config.yaml
hidden_act: "swiglu"
norm: "rmsnorm"
norm_place: "pre"
attn_scale: 0.177
bias: "none"
tie_word_embeddings: false
init_std_up: 0.0625
learning_rate: 0.00246
beta1: 0.9
beta2: 0.98
train_tokens: 92760000
Each number is 500 + 25 x the weight over the matrix's rms, rounded and kept within 0 to 999. Layers, rows and columns count from 0. Numbers have three digits each.

# layer 7 attention output (transposed), 64x64, rms 0.106, rows 14-63, columns 0-63
485529454473494457500470480483475491501506491582507525517505454533487516531461507502510453507527474507524488532472521509535471483485478489509500522500517507462470499466478503520484537469494499
503504489487507475503453497508503553530521524475454482475526468467516541545541508467497540512511564523505532478493544474492513455492459529487514458498549504510509513517468549504481442535486558
534478515504536470496538530506496491471533483483491504456513520494508497477522530527528473540462541533495513521474463472488544493483516455465430455487467451524544525537496501490526489485557508
535512500501504477507481478510489523493518500482504482496510481505477500498503483476484496532517515485502515492498520482502518520480450489494440491495540502512481502499474506438497508526497534
508504500494547501520476518477530511461511458530467508533490481486474509470499491530512547499531469513504486470504489486499498487497517488483580524549501496459462503524497469579461519506499461
525531500510498495524483499520489504514472512497490488506504482495485502503522503517489550514481536494483531484503531489486520487514490492481596477505512508521529492499492529540494474485486534
481487459493549481490477503495501520504521483541506497473537491462485478500521534500546425489480515578509472483461483488466505522496532487503485508504502487477514475546478479447476520489516487
558471513521495503504500493528468463462459484449532472474492520477495527467538497541509467575474516502537497493520522474499518515484514474481511464513555472527517503553522536511534482465516481
520486503514481511546451482476529478449473498527486512495456475486487504514535484510471501536528477488470481506505554478527464527534530540490557512504588505492488492511477501539482486489491461
497449524487504504471484474480451449482494509498540496540469529531540474460455505527460480509498462458487505582501481522532494493502528491478505500535480516470504535480549482498525502483508466
504468523516495493461543516522541477456549479478467485513511505467508450495505476503488467501525482515497459440466438497511503538480517506451475533542502509504526491515503438502539500555509455
477470531527503479447490500477501501507491470462506468517547509483508487533491483434485522469502479521507471514487529538491463443465489487504556515497459533484508509475503518496549482474424496
486508465533526480496472481460531537450521569553449452485525499448471457510519496516496465486511528549517467519489468506517500529501527531471467524506497494486510537518475483490522524551486507
507531453509514507498482490494511522485567538505515501474511493509476524513470491492511496466505465494530472535479480509468481502519468534491486533482558535478477492476499518542464501499475510
519500533533478504516495516492517522511492516447457469480524545463496500511539487486506523519490506509492477470473497467512511533465527505471608482497460497499537507520480491556558451473473501
519479486495510463480478490528467526535534460488474468469498490519517477482530525462478512513477520502498539515492554466485509488482471492495521469504519575516561469519497523445523442540503542
500479540541473528498485514472471477524455490508498505499449519518539506431530533483449505505491499492469506514527510535495493536511518477523461559509482526514465504508489465483523487529506480
508486484527486510513508495504514539477500510493523530466526495463494474490550474481519457500482460507511456477481475522457473527456492470504427517470502453506458497532472496451530527481518501
522447489535546523500482522486461517456479496485522491468447462512521525490501498535506418522498499510499501521489515502505464504505510470524490511507473483463472494530512497515504478488494490
519504483542491500495499473518490522529486465489525519496526506540502500517490507490507537512478441475477479522516510506500467531491497504520529516474452500497542513522492488497475468432508528
497476491544513518492494505538477503493504506522556494488458480541537498468513467483496467504499505462492516495497492533476529506492483486501539490523518493467504510479488499539510484500443511
500508486476524488488468482492480538454485538462513492485495472499504506474495493541485502520504531500479485490488534523485476514492487500504442493506517482503437505518478484535524476526505502
491520489537523525505500493493466483545538476475515470463491483529519521519517529472514456542494466459519485491517461495508525496513513499508509484522472505521510533485512491483534475505457469
498488482506548503530535538491488486502504536482510503476519482531489522548504503479461490549496489531530475484533521506502511498488502486511511470530488521507490478511503508527519490522483482
506506519493481475463499501478505497487495491507517516468522524507553498504477550513517476520503515498490479489479458474479517530483494511511438485478501518499487510503493493477518496468515561
483503496491506517479468490513529495469489479510494487538464483485489482517494526496479553488460505513516506481462477503493511506494516500498542502475498486519506501505501496520499523510525526
501500499483521470496497495512489489494493517487494497512508486493515505518489496502510551501479535494486481507547521518505491487539507502510438466549481484527482489496484517485516511518500475
484484498518502512530548525504515490503528466531484470509502490521470512468544528510499516457484546536484493487509508508527489511501501490505579480478476513485504518499508491574499517494486499
513498480518507501502506520497492489516531469511519517493504501509481502509547496503487448532497462525487516509506476476541527502517499508474385509496497505528484496491511498417486518515532503
477491493484487530469487491464511497534524510474476531529536545456526520528519529551529499507525466494557499482496494488509501468510515533457448521494531478516486496490522499477496487509531501
466500468445509514501456462461489496472520483467451498492508504482539485507486535518514503502559469495533496503468480464473489516473497505495430516482536501516467540501496478501509470534550516
505481493504490514490472498506485479490501483506484522516508489494531540526528505520573450513519447486503520512503481501453508487512526472514475485532504521489501510527506524512470454525513500
509522506495499495500498489469494526481523508480489507473509448516474451481472503486478544495520523518455496493516536480492448498490524500495482505448543541470525498502492510522506538547521478
507493468470468438518491493459487541521512513548490479474531502476487489488483480490479528491514513496486508492514509510486487555518497489496487457479525531507498476464513488481494519493536514
505485517525489493496505509470510533454553482538477496483511462504485538486525486495482467484497555483468492510493518532520512503493513509520527461499479511516488495513497482521503504513463478
475489470513463515489505487503495547510534486518461491451507524523508500497490507502479489482507508489489488497504519495515495537498529523486501503516538546479491494520511518504515513519519481
500495476504498497484482527473499489520511476532529491457526510504508485528479512529485483494538462493510532481490489509468489499471509502466522512480544495482484501499495493505490486507521514
507483496535518508462504510499488503541469523489554466475503514492536507464515518498472460552497495499477496476514505508492494507525519483486477505512511553509478541498528489503516501505453497
517466487483497512504520520501507493538475522544507502458474523528483527498493481520497449519493502486453532493468504498504516521501535503467537483503482492478506477490505479505498486508506521
528487488498496492505488491499459535543483497516466487469436524516521488518512501512506468512483489502509512488469492485502495515520518508488587524479491479502479476498520486493527508493511518
484507517477497510484503488493505489489481533485479497521521509471515503517449502513521564467537555472508486496504525532495476502482525504502617485502501480472507506483500499587522467477480486
461526499471490491515504486513496477506502483522471464481502507536528508489485493468521501479514504475515518499472488506475499538515488496492461476519506479519491527490464484487488473494522535
497468484514504498509517541494465506494520497517500478482499490528495503500504529513483468481520541520480519495504510487522488495506534484495515490490481492535464513456510510524533486514481498
533501489528516507494511514488443523508502483497520489479518473508499553483536528522541442520476539508477493505475513515512465450504492487490487495526522458486468526501514521534537457541500451
525487495500507485493507512481497511506503473512492509482507491525472480518526502509480488510479487527475520506503502492511495507513505519500400487490490495509506498503496499431473518519545527
473503500507464524489474494465561520516474491512504507500500538492512546541502480460485469555480481494508507523484486494460508491511491521516566525497515504491465535536503513561452462547514523
514508489473489492522514488523518482487484496498482505542504534490520485493465530511494505496511515530485515500519473480515493454485487508468524514484487533504459475504487534558481491447522488
504469490521563475497473511477474515486492490486511460464474478458508493496477493507504477506508519506547509532508484524503477505541504497510407502501480514486459533468498500474505487531531465
505503526498470514504530525482551467580504480535518513525536538474478487522493500493486501530496505506497527512550507472549528441510523534474561541441499515505524513492530520519493513495499493
508510472512513478489498487511474520475493515511513512527529481493488481518524448468511571482504509512472504502500505524503482477491498486468492489519556482489500487494495512516482510489510494
# layer 7 attention value, 64x64, rms 0.115, rows 15-63, columns 0-63
471509511496525457528472519525528477527508509521489500482508498495555559553527530548518494545499509498494521474550498508525514462522503496546506494438513483480522457555489551495525487521513578
514530526523528521528520474565455530500511472486439515490478521515521504459478486498515511546514501507474486522464487457441571501463528446458485452493517500499525464525466497512502492484529480
523483491497492478508495492506530522498523512506496503502502487486507497540492514518502481516535494477512520500504516531536489492503488494500501500479512505511470452486483521485495496532506549
489507483489518441491511508501528556515451533511505508522470499546507464531479514519506512537505502511478527511508505448513533533464494553509506509543514459525494526500523483523519537487488460
512530522494492472488481500497510508496507536493482513486479488480530537514493505554530529536504538489495525481516514507516512474471514510518490488468468498516528500506508521515536497513547531
471536518537572497525498509536481530510502506496496530485505518495490492508515486470500482475513523514477470477492525484472508567514536489540505527512534496509514479510507484474522520477469445
535457515504488516525503463531451529483469492498472519456431511488523502499486471532507512572520519513464546511510519492509500513457510515490500471514526523523514428550512515496484461478512505
517498485510492501505467481478558460491495510536459522486477507494502490494492514519474480537521498488457526496516487513540442534499500622511503513501513516518538541531517580513520500466508497
524453507505485528538510475458447430483518509508497487491508513540493482461490505501487516524521501482498485537504490485481497500535495539425514517576518487468501503454520469504461513530507456
489433530513552462452535492549499491505462485530500504506492495514460489496472458456481491501520503517476450553472475497490476507493495508509506532519516544511536527481494476502469518476518511
451470521567508493498497565485464488481500508499515425493538474488503492546519502453523504498516450494510491488511486512506489485471513473504508555482502498441493477471501470514506511522418556
481510470497549471492508487491510449502505530518487509473530509441474523549509477475476492533529508517529504549493488478499505561539539488529504533502509479461559516528462484491501535481480462
522527471496479479511495465475528487494518461465504462505522497497532515495529534552497478491485498523550445520490533492547467536507494498511495522482508497496507499506494486506495502488447502
486503539544506504484510499497475499524495525504442488470482519482517481551491407472516540546488495488481520518496486504518494523437525486472509527445505525515566488532493535516523507471518535
504505532484539492509508522528505471506509489473493473466509511480539548490546494493556513519516501485483517488493516520534495434533496515499506495505517520480523436453518507499556521526528574
501456509513466541489491524495512448511488533524477468467479490499463464452533472493502551500533481502513528487516472512505512486547488484510506483541501481521449483439509530496492535485485486
480493493555470499514468507513501550514499445486484505501465459478443440517510433473505459514519478500523446483497486496489459527470501465463489537477488512521487473508486512472516478470483478
486506486497504506563470464525450513488524504556485457490521528490457467545509530507475484514508501458475459503512486486462503499493533489523507524480492505536506522500508508497480468515500512
484494472467456529546505515474447537514527492511485466524462528480518528484520510457503492502549528479543483499484483500491518481477523471524510553517522474510474504497503488480488521522495470
526494447457497532508460469493481523497475504502478502499503498527469489525512529556479512482523488497454464530494544463516494506488510493528496486467512473508536523530523461490495501507504509
525467507517509489520475488535506497502475486541505507465512535526503474507498480507485471509514488491509503507537541455484540500537509468500526526513500529477516493466505509489471506513504511
501444480483481529541473473496520536491516506505452504520483539517472520523517494561484486505491508464473523494467477527500451493508484520492502528474502473495509471576507497474520515485494472
505479482498510486498509470492502517457503490524487474494525515513507497482516474493495493459530475491492510481511442482475421498535505526475512526457507468495468478503505511489514481500506493
502477503465486485538454459509558465504528504547494537529499501505523470511498498475523514515523532499512506505486562518505524538520501486488508503496479511537512516463487510471483490484494526
511538501488463496495507494506534515514509493461508514478536498472501504472497522557535493503477499522533490486533519478518513484526511515498498525546506525522520494504487516507530508504479460
481501511563488491494550477481516531508493488529529485498504505518491463509522482475489499515467504501501532490522498489468500513542464501449510491488506509480484513512510474486479514484508500
517517522513511516445497458459522523477503492468489469501501488533474515531475523520514513504522491537506494498515457502531505443478528504505495533510517483514474538476494506518517485535473453
498496473496494481482463489503484508471518530506444517532480516504497497495489472519523499500487502512502515536461468507495520491493437512552483554489500519500518474536458510474506519485520525
513499537497488515478498486517524444511480510501514515517462481456530488492468478488484501516449533511517533527515466497510494498489466498527494526525462531508487458533491561504509502474528544
549518547502512498521467489560555489513499531517494543496473537491521513508506494508506463534500520485520513461462528492530505525530492482528512474545477554497494452487492536512522500490525532
546492496507507525483487508500501523521517485513493460499488542467462490506471512483455500521510529484454440489494507484519476531485475511498508483484491521541504525491497541505500491469532530
489482485464519485515487503523530503495483501496536488502533510485502536495529454478502474468484470524517457509499512536527553456526510479500513448498521474516485510504533467507526510499516507
466496530494512540474495498496516491497485493456487514519504520478511512512514484455511502507534472533521527499481556513481489507526536488455498477516503503458499476489505466492441473505503555
522487521483508487512457482484528511505503460473494505510503498520457527504491529497498491507485495531454447497533503495478510469497494487474498542500509498456540542518517475501506440504488472
520484532452517492501468453487518525518462481491496515511498493485499502532512524506452496487500496496501509442502489531491522473539499471491492477472487495509535481499519463507496490485543513
514502486453497513492461482507486512478497527474496551512494531487500489475505472503517496493529501516501469524492508519502504528540519474502502492484481504502535449508507546509494487497514545
482432517483478502485488463493502494503499520560489495503535519525487482519486481540523504475508471500450524505498520534500496482503487460526510526466482493503534468486485493475477503504520524
508496487491480475486452502486477499475489495492483502501530499493464508544499477533474507474551502467527511543480515519473523545517506526526495501472524507477509502484492487507495481504525533
463488489464488536552469461500514497466495512495492461492503498437466489503502507547468517509523497486529552461518522516478502505481523522499498466530509513495526503489483513503474510527492521
470529566511507501510525477497500494505461512496544515506493516497522477484496515446499499479470519513516514493509509460465506462510524537474529460483512512467456546521519495551490462493471478
481509513524502496488485493490527506513503521473498572496471524548477503536539500521487503526549507466536519489452521476522476531497488510490508489520484494497514481485487479500475506492515508
467475492501529485486468447473526493459502544524450499508494536510481490530485466504512503518496459495525499513486505505495480498521486504494501490490519511501510496511494472512508476514494488
512434494568528548492450468507506496488520531519483478507493517527452483525464494532446510519484477501509474502574490487490530478505504490522501475465506448499494509486517512498471508489488501
476508482493485476508475506475525538494492499519473511518499508466463515492531489494524491509514483499507498547500493502492521516505476491491511548513509488510480469455492501491504510485518509
524545524469489505472490505560500465517519475464455544495548478493477493436468500507476491467533501485513485466535493493485444499467500442490513522509496533495529468511481507494501500483536465
517560547562517479477483495499484486450509510491509473472497493514542499476476461471509528496497514532518519471499509522493528522515477483525516526485492483533497537478501501501491533503497478
461557529533492503508502477510509505516494500527433488518507521528457456523542495519505468526454476482457529493479506497496500500510531460517499467502473508487495460537508501488479485475485524
486510500510492464476539501488494470462502543434475514527516452487500513452440449483528517472479497549493512497479453550494490469474488481525499499483494507496489497537491504492523509486518479
488497500506509549478498522488468536518480498481534480516490503492521506454505510495517503488488482528527470507551509457509499478498485524504498470480506471499498520498526501507458522518498513
# layer 7 attention query, 64x64, rms 0.161, rows 32-63, columns 0-63
477495536479470487492450507510481447529510481413500501500531406456466515454480486542504531451505494511474443507479490528531473519494477456529499494476495473533509538555493541494504454467510492
494487489484519500474465517462485520524501492482495493519486488537505524526506481504478515516470493528496537516538516523479512506477538526500547546523485502507514475509513498527508497496508487
450492544457464495502494454494486487492498519466523490584525548466517522530471509505495530479501528512531504542507467510491463476504483509485470494470518424517487521497480520482490512469488490
540522492473501520434464533495502432531492505461513500488493443511474537486519503532487529530507489539484529473528474500492510492448511521516575513498492522524525501536514463544500481466529507
525493489482474511499426493486506456525518493446481526563533456473465550501508492514490540514490459530485493476522477550530515493457486519504543470450514505475479504538454460517482471467494481
481487467474500505450456546509503518549484511473526502513536446496495492470496460508528544477490486505447520514497493550504473515498489512499540513489514473501511496519512470537493463472486532
499496488463481476523454540536467513500485517494531500513504465504492509480449478491490489490497506526486489520533527509522504519474482487495524513493497541533506508532468510503482482473500507
513520505471528514456479494465460507543483457468524493488477483488531491483457487512503528513528523455512511501545481516494492512509508489477562516499536466496478476525515505565513472512496485
493487495467505533444457549516459496535461525457538460529473449512515496512446525523480497468483506500489524490530494527503494481482475495520588509532502486503515509510508480554519472487463462
540492532483490515473479548505457470513452541425569498549519495495489509522444514506543545501518506504490508503532484558480485492477491543478543474473511523518459479538519507552504461446496529
524504476482497517489500518535477489529464521474537483502477465485521499518480518504532526479516498483482526477517519508488495486499523512504531523528505497501534488533495482548544483478448496
520475416550503483482505482537528490518489503525467483492504498543487505504542493513501498492455459499516519465495506489491509480473491516545508501521497524489535492491476489501497514504481523
551529506510505514533495502486495505515524449533494528475470502522505499501511486482449501481482464484471529506496504507530518526533487511484519531515464527478537475547469501486466506503502496
518502485518473500536468502522525460497507498511520525521502521522516511526507467471466450515485486530544499490508503462548498515456471510498510533503516563494493510490514501472464474496520477
530491444518494493507538479507495529519514498516472493495488478529503488471526485501474490486478485478505477497502481492500514467527485474536504519499470506514520476517473515500511534532512477
521502490525487462512488512469501494480512473527466527528510524499469501461552515545490495505520473536513538502530456493509518471515477508490505479513444499480508472521509481527490549510501502
531485498572525503533559500516510540523510483593528452458469552552500449521525548461511459541489489504473551501489523465491505486499510510474469491549504510510499495477525474474508544520477507
479521515490489509468455509504475455500527513437505516562533460469484515509497464537517568481475512547487454475501493535507479494479509469520530496445522484495500520519484494532511435440500530
489475458524460485497510506537538496534490552506493499545531488487465525524512493496513528486519503519453467479507448547504491475498480506488476456485483465455530490473507468529512480477472516
477478521545520498491591475498514493492491484509473534471467548493501478540536517457515484492500503498506542494498490459476495474496514503493494491541493499492496505492479515492509520512496504
456493513516503486530522478478514526498518484528471522468497556502511494508498501477507506481500503496526525525471498488518499521522480501499445517527495463503490519450505527483475532549494482
478488528460521536534487549472510508508496476495464495443464461532531452465500479487475455492496538473466491478495524488530499534541492452494499528520497519542495509523502534509501506526502474
524520456468538443498472539481479490492526463497462542485497483520476522480495482466511497534464471489535520516479520496516537550456528512516540547551472565547530512524521494501483511523545518
461494528524489473540496438507526509484528513532454499484494542499505495490511500483483479479496485534516505500475499457509522505502515494512437495511465474496484494473502537439494533532496472
496487476512515494490509481481489502489504489458503525499507502512464503525531504502529524528512446501562484483488464513483476498469496500528467470523494483520478498477500524493485543530514500
496500523471510488508489515468519494494523479483488510491520485494477503481507501508509490531507476524542476512488502463516492542489490495493458511491499521501476477511505521482511496532520495
512506511518460534479488486486515445511486533457556500533513519450506522528459517517525525510546518497518486457541518527493486475469506520498550499487526481467480504528519507547533432461480519
512508535531526504513515502497501513474546495528518523489488539550469497505525471472475466495484498531526497521494454511524531483499495511506456515483466535548498495499471512467430538523551477
478523507508480538493504468512497502500480542484540479526506511462537507521478533497521512500533510514503484467493511520495464504462516473490503476499503447480491510482492501499532494493471498
489455466503517477509475547524493474507493518494495514476481483527504497500496479494500482484485503504514500531491501508519490501505469473521485526474517553551510529503527524476494512495501499
526493509445516509524519577461463535510512468484526515482495473529482497498521542520489492505501487518470510469474471506506515490543517460507501499520492510490501485537480484493509509499483464
507500474504497559502506483529528478532484507483518458466495459484535477506507488502512505498514518466514465467488538507522475469521513453524482487527526447480528484516474532474545514507464457
# layer 7 attention key, 64x64, rms 0.158, rows 32-63, columns 0-63
481520498450487531455517473493527469532491521472511510547510492448539516525456480493510541482526495508501478522529491537458502464509554475520561518450488489464480508527473515566477411488494488
508521506525511495528475523540513544494484469484479469475473545525530480480550538464494459522457494478508514485478492469512494512494473497504497522520510500526498510471556484515512524525478506
509506494573530525519507438485520492553512477493502480543524493475514524514518465493484472529535456516514461525549514500523521493518477457534529481465482490457472457504500481499456495538503514
497506504451507518511454449523501512480449550524466509493482479515514494516453514542476499470514522512488533455486538556470505486503532486491518544529493467478551536511519523553501491480463499
498492511480491524473484507498516480510466496481515505519495491474493512516482503496510543504523529502510506524510519508472504476496522488486512523486499520477511493531509513528518471496500490
477486494474484495488512512530510493529491529497514452525439510495520493541494506516497518465523527506502518475522496500487476478493509506491534514503510488483482478546469475556494457474481482
475483502535487529476486463485506479520488461505523503485506477494476487514500504530511533502489481490541451479503495508516491521504498476510515466503523485438484501476501498516463466499504493
514483485539516498512500535543470514529507472537508478487494473510509530501536477491491487516490504517499504510508541490500507477483492526489543539515500494516496501505542510509496541526466509
521471492533510501496476496504507525511481527511504499491506490495546483487499515490507509498515521512524493500503519509494491497490516514489553470506528497499481503484516500534488501458481520
481520504511504515481519515491492493514486495475500469536508503519506503521489508498510541522497522470518501479510508501499488491495509514497569518494518482474484495510527455558502461487487503
493504518488464512452466492473469494493437569504489500497483505477520467522468538511536535485532560451495480477499506528446475478527508494481591497519544488479518526506522508585509451426487487
490501522472511432518516546483503558473542473521481511470458519472513478501512526465467475525534470553531517514490459467523512530499485535488442451482506545560478488479472491442497569520520535
459467485497509470471468529513490453499476493497457558516485480488513494515503523480491497491494547508524488525515485494464510475509500501506561484476507502524537522474514533554462478438485481
449508490495519455495503516506552499501490466474495560511512492487487484501504543482480518473484515557499478503534485485514515506475489515496480462440495511419524500477499507497518483486501512
503508507474458475508480477514522519498526473507507515492489511471524483529479485490510496473503493522481498564494511499495482489491481502492531485502537498532528515474465527502480510465515509
515486514473473515491533512523505504501482499489500536552482527496494514492488454469519497470502557479490514527514511520499496523430524526503502524513516527503550478491503456539465495459496525
501487480489461461518452497493433509522527524463514499509534426499518511489470482517501527444510497493495472475488468493552520491508495474513487471469499511491483533536464498479481490467519474
470493521459487557493492491537521482488457534487479514515485497461548479526482510508507496491511529494484538484532518565427464490532547493510540528507488483478511489543499549544494465490498491
474526513473484528474510466506495451525510532450524497553492518459499515510482503496529532530538508509496474477531490531498453501509499490528507502497490484490506483541465458519508491473521482
528539529471495470491496535483499516437514488505488508475526523513481520455511507514483482515516464524509537516441492494514490526484510535497460479528469526529505522495496516473534556504527493
537508493529496493460564532479484501518552445477533485512516507511486553478551472461489482560474457524541450515507468448554529512493455519478460460484490553527453456489467485418475528521543490
498482463559548471499478472509480522457532478570498483457543477563516510513536512497483500524453464513455485521489512481480505465504486481517477478481543464501488499466570498450493530495473471
473513523485551474503461501507479519491507482501488522482473494533494502497503501523415452486498514580504515460474488486525498487533464534449476503481490481454468513487471511483499486524508498
515486479505505491498535546471512507498548441496511500507522513516481520457559462468490486529485478518506500528498458474554495512487438496509453469470490528518462475468480497431479555523524489
525492500484530483506537524503491499521582451511533471488482521500508563507539453470452478527511461547514495527476457490553527534499499548472468488501462512535426479478452480429557519534545545
511505487479560490525507529504495515507553469490510504474503504520469534499542476503457478526460467534493539491498484502561533501478482497497451529482483497502470459480505492427506547547508498
483507510510506477483502554468494513503502506488487510522511489509474517492510494490509505529495508512535517508524469493503508522487486505502524485516495505498493475492525476504515533524497506
472493498495486489510500467524529469507503468509487503541493509492501499497489472491489506475487496514511496529488498497500502467519511485509503496491475493462502504519453509492492451498511518
504517499515484515510500511476499482486481497500492484471525491483485507487500502487505496517506488489517501506503477499523521515524501497483487492496497497515458508498523510500533520498511510
488486496486497485460497451502498511514519490506524505488506490494530492520479536515503527476505481503509483474489527516497487475515483488493489460490527500472502505501451486511475459501505475
515454501505545521484493478512499462497520526530486514496488513490507523523490500516519521532476539472486512511494524515453503497469505513476537513506501521507520513476473543519500484466513515
491521509488488505481435502498485557484505519505523524461503461471511496512505532513511508517510462485520479560484470517482508520566507478525500505508532499562498540464482532445513511498517488
# layer 7 MLP gate, 128x64, rms 0.162, rows 0-16, columns 0-63
472447483492504435512506533536512502509534468535456556530484516537492486514522510430465453480454474619512529526525478475527542515511425491460511531497431502493529488518477455482461489465499524
504450526484536470525506522534492545484514502475475501526473549512518528496531521526510500501512484503497453495468463444536472511563471459477485495535518505531496484525506503506514525533472502
518488517453475505476520544525492477523532540512510528486537507482480496526541492517458480527505472480506521490487548522548533503496495505526510452482490542533557487510529475475494525519524543
491430483493476502485503518488545509496487529454512474509465480453492506512481507527511492526533484501533460519495474484465491502499467487493486475520494487512512539529461528486510542491463464
531475566506510506506517483517530508498487507514526557508504530490464536481479525503489508462497434515498537513471508491499516545493515475488486506550441528506510522489408483499504497531502547
470493548522480490504488466507500476474503482474560489538488479521474522438471489487512498471535451461479496531503458508551490504478545492500479502509506490492480527536514491506494518525509471
464477516545476495473478484524518478511532467513511439459509526537487503526490472524482506491465521512544445514524493491497473529439518476505501552503473508507503513490519460489478497505492543
539535478476534495511541530456499496523494443524438540445483483515501525487492477482475471486499517552499482452469518463472545521500524523507514500539504501479480490504499468510506515518550525
510516468482469500489534466516472533507473522517499501507498528490508522510521468477465407522491472511499488519502539508502504488542536504523511515482520497486505448543439535501484480546542520
475530474546466502542519524519470500529499518602522464481499501544499486529520484500511484506476486465471547517512496508500489526481474489476462556488525475465543494517534478475448518453457543
505489522493494499462492473512500509516486543525513488508466537530536492506514503503495508527499479485486525469510483513501522483464505475484483508509505517537520523452502510493536472480496491
536514494540514553495500515520500514562476484484535493471457464552504483436523513520491503504465520494439514488514455473490473523471467518518484520510483475528502520489535483477530487491481486
497478489512507538515543495517512507548489438532515549497496493517498508520523478491502487485475502481488479494491561502513528481519487525512490537491480508492480477482502500501462517500465513
493515502501502514527517481510464530506506509485462528483506539495525507479524530532538508506488539505517510519495477463488492520496489490511508467488482508524531504527495500493494479486530506
516514487514516471478531493465451521525522511474491469496504479472460526434501483492469434497561522462483480470517549512451544483519515471474511476522493549475486469525501486517476475524502522
523515466519518522525503526526484518477519492470523510532484523477543472519504506481491526497479496500497488496489480513515459472497470521488479498510504505511499520497506455493495536503484504
509524507475500509516491556516514489499525499478494543491494505538517473460507489505482516515532434479456514510506478475494517520570498470500492507505505544492477471504523496506524507489523501
# layer 7 MLP up, 128x64, rms 0.149, rows 0-16, columns 0-63
496464527529482475502487511509460516531505525500503496529491482515510463536521490475538482452508528547497513495518514501491509474487487519443551530490473466484511497510508468519487445455467507
467487508476480470501508502448481488524507477490505504449519480437459485516497524469490492478486530501513511535526510518507526517479488520549510482466466503516506573448493542479520477479546509
490485479472485480471543507549475476532494551532523493491489485484491489518525491512483489520511503469497498482507575524513518460542484491482531479488504503552553505524521519499510507516488519
519518480448530517505576459498479470520514483541486534534493490500554505484508503496527512521488512496509531464505553511489502458525516495485522511504528497485511461472460505519476535546536472
518500539488499516482501479507539510520473572500501505525483499489480523486479513523501539444505484512444536499487534510516490498509527489492524499566474516492511532497456474523478453521475509
511447484511495521465466506513441500474488488483535507481553528496491497470512459477508476529507457484510490537494514511481482514457481560526514430475516489482541516502484521494491497502459469
472513523487464530517507489534512491550548487508528521518505551544468451517482477511464541460474511456524515494515504462531525508513502504476504526497496510486511444488520469487491529509477491
454467515542476489492459484537503522472533524470557495533508518512479470487520529516493512525501456472524522526504482511512482506505461494487439493448491516524504509494472532474495504530477502
495517513531543499532473522474505506474542510499499492473504492527523475496493540489516544499492515501504494478519454481493508496458440509493475479502486503532503539424521466487538545456496498
487518530539472513529525503516465507503497519534523425491483467503521484497525493496543457510503484479502558494507489543511458532456487492499430553517549420472502538517533460448466511468453502
501467522495496527473500467503472508490519500461512499498469530479488485518524487524520484522503474481501525522502520513470509508496548497463474485512506532491483525508499495502539504510552529
485510514498481476512477477507534512525505497451522558536518510454492500488512512458489512501482517477536496553473463497531561528492482469482511534533468524493498426536486440508503517505495510
477539467508527496536500516482495477509499505493455534491500508528519510526487498503491523481483500534520539530511503509493514563453548512515501538470484523496523486528503530514485492501508506
476453515484468494479500501495472530479530508457500474478517514476490478497506495480460503515454510506533487487480505514507493517492469512515518522491499534519513540514503515491516486502484493
500528467525495457493533497448478538526523511494458484485500502480455527447491484479482454501556515477468472462501521514439543494498519500492496485519492542501476477513495486523426476504506533
520463482527522547511487547531498532486482508482517506529486483502537498495507501507541520466471480506506450523490516513521476503502476496488503490535495492489507486521510482484514509508494501
534493530527490511527497471487508549521512468539476464492496493471480517499519479492498515485468548517510501490469498516492525515483518540503499493469491484485497496490470528492479506535499512
# layer 7 MLP down (transposed), 128x64, rms 0.124, rows 0-16, columns 0-63
522487496502508513465468491482515498514484502501526458474547482490512499495466510545510484531537526407483459472478513479464510514516535468531492486492535473498525498509512501491581516510491457
480505516481527476489523488503465515490519474527490507471496537509516502520534481518445485447477506468526456518439532467519461529512518482528470473525487520538512559515500509457474512523502494
501495508495467518512487517483516528488496465487495505542452498498503465502487509453526538459506552508456495499493511488456495513484532507485541502511529466467503563469481486530474494516455491
496500499496493522479494494439503483478497523523503474486494450505521452521478525511517539596508532525486523441486483471494520485505511472483420512512493497494482488540478515500504514519495496
470540493524484509473476488558508486505497489502492483483475483523511450546506494491511535483520531442482447464514537507510555463530523533462517494472518472495540491502556470493515527470504488
504485477507492499514516430495468547491531503488543498515534529502485512502517465540470443471519515488493487537502490491497477537522561526513504456494526538504509507512550508468505513492502504
507530516470523520482453543478460498503481498493457529507514485458515521488529537511534457512520463503445546467498479523486522489520507492469495481487483488498525493524541514534512475494451468
495507526469495469514475503451480525443500475536489505487475501522498497470483479477437504495499491501489504528496506479471499509514503519480411526495461527482481472530474514466469521563509487
508510499519543479501482481541478541497513471501496472476486462518509492460520500533485479511506500524528490487524493509522487515486453514512410495481454523465480537533525476427548514532480472
499501467479487506494500516510536497485521477481498531524545494477513516521476536509468553514510476488478442472499504458506505477506494502508638479493498503519518493493461516577542498497516457
474532500502501486499482502495524469524474558528526514507497526541529500525529459525505516496525517536478497499489505481514528497490491490472508538512518472504531515503496492482489484491477476
534515464542518506518516528459524480475502495494525472430450482505518488457513523520491524472485449505476510471529527511461469470466517548468487513502531486508472533495526531450520498526493478
518483503520471501504485460535491519477541463535514481539493490518452484489497497485492469478504511512453497483514484495516507491503447510440512496519510467468526471523498478465504505465481509
502507498520506488490463491503487499530486524491444486462480514498527499528526479494520499475512490470480506520515506500512522462507483516522476490526492492543513517526497499487476544480514487
504546492487526520521526486463516484527494493444521488496464483515512544507511519507524508510514538452496500489491523521498503489473512502513604488518495511527505462496509470563464492480543529
507527494465500482538524509498541492490511479502516452489479477479457476499512490503521511540522505487503504486503504479485507491518516496478511500482487472493496493483472491572480499490491538
484529502458523501491530532456484495508519482513522495485471500519522526476493512512474479510523447508502480503491523483495498512486506444530475498513530496515501502522504494499515520502515509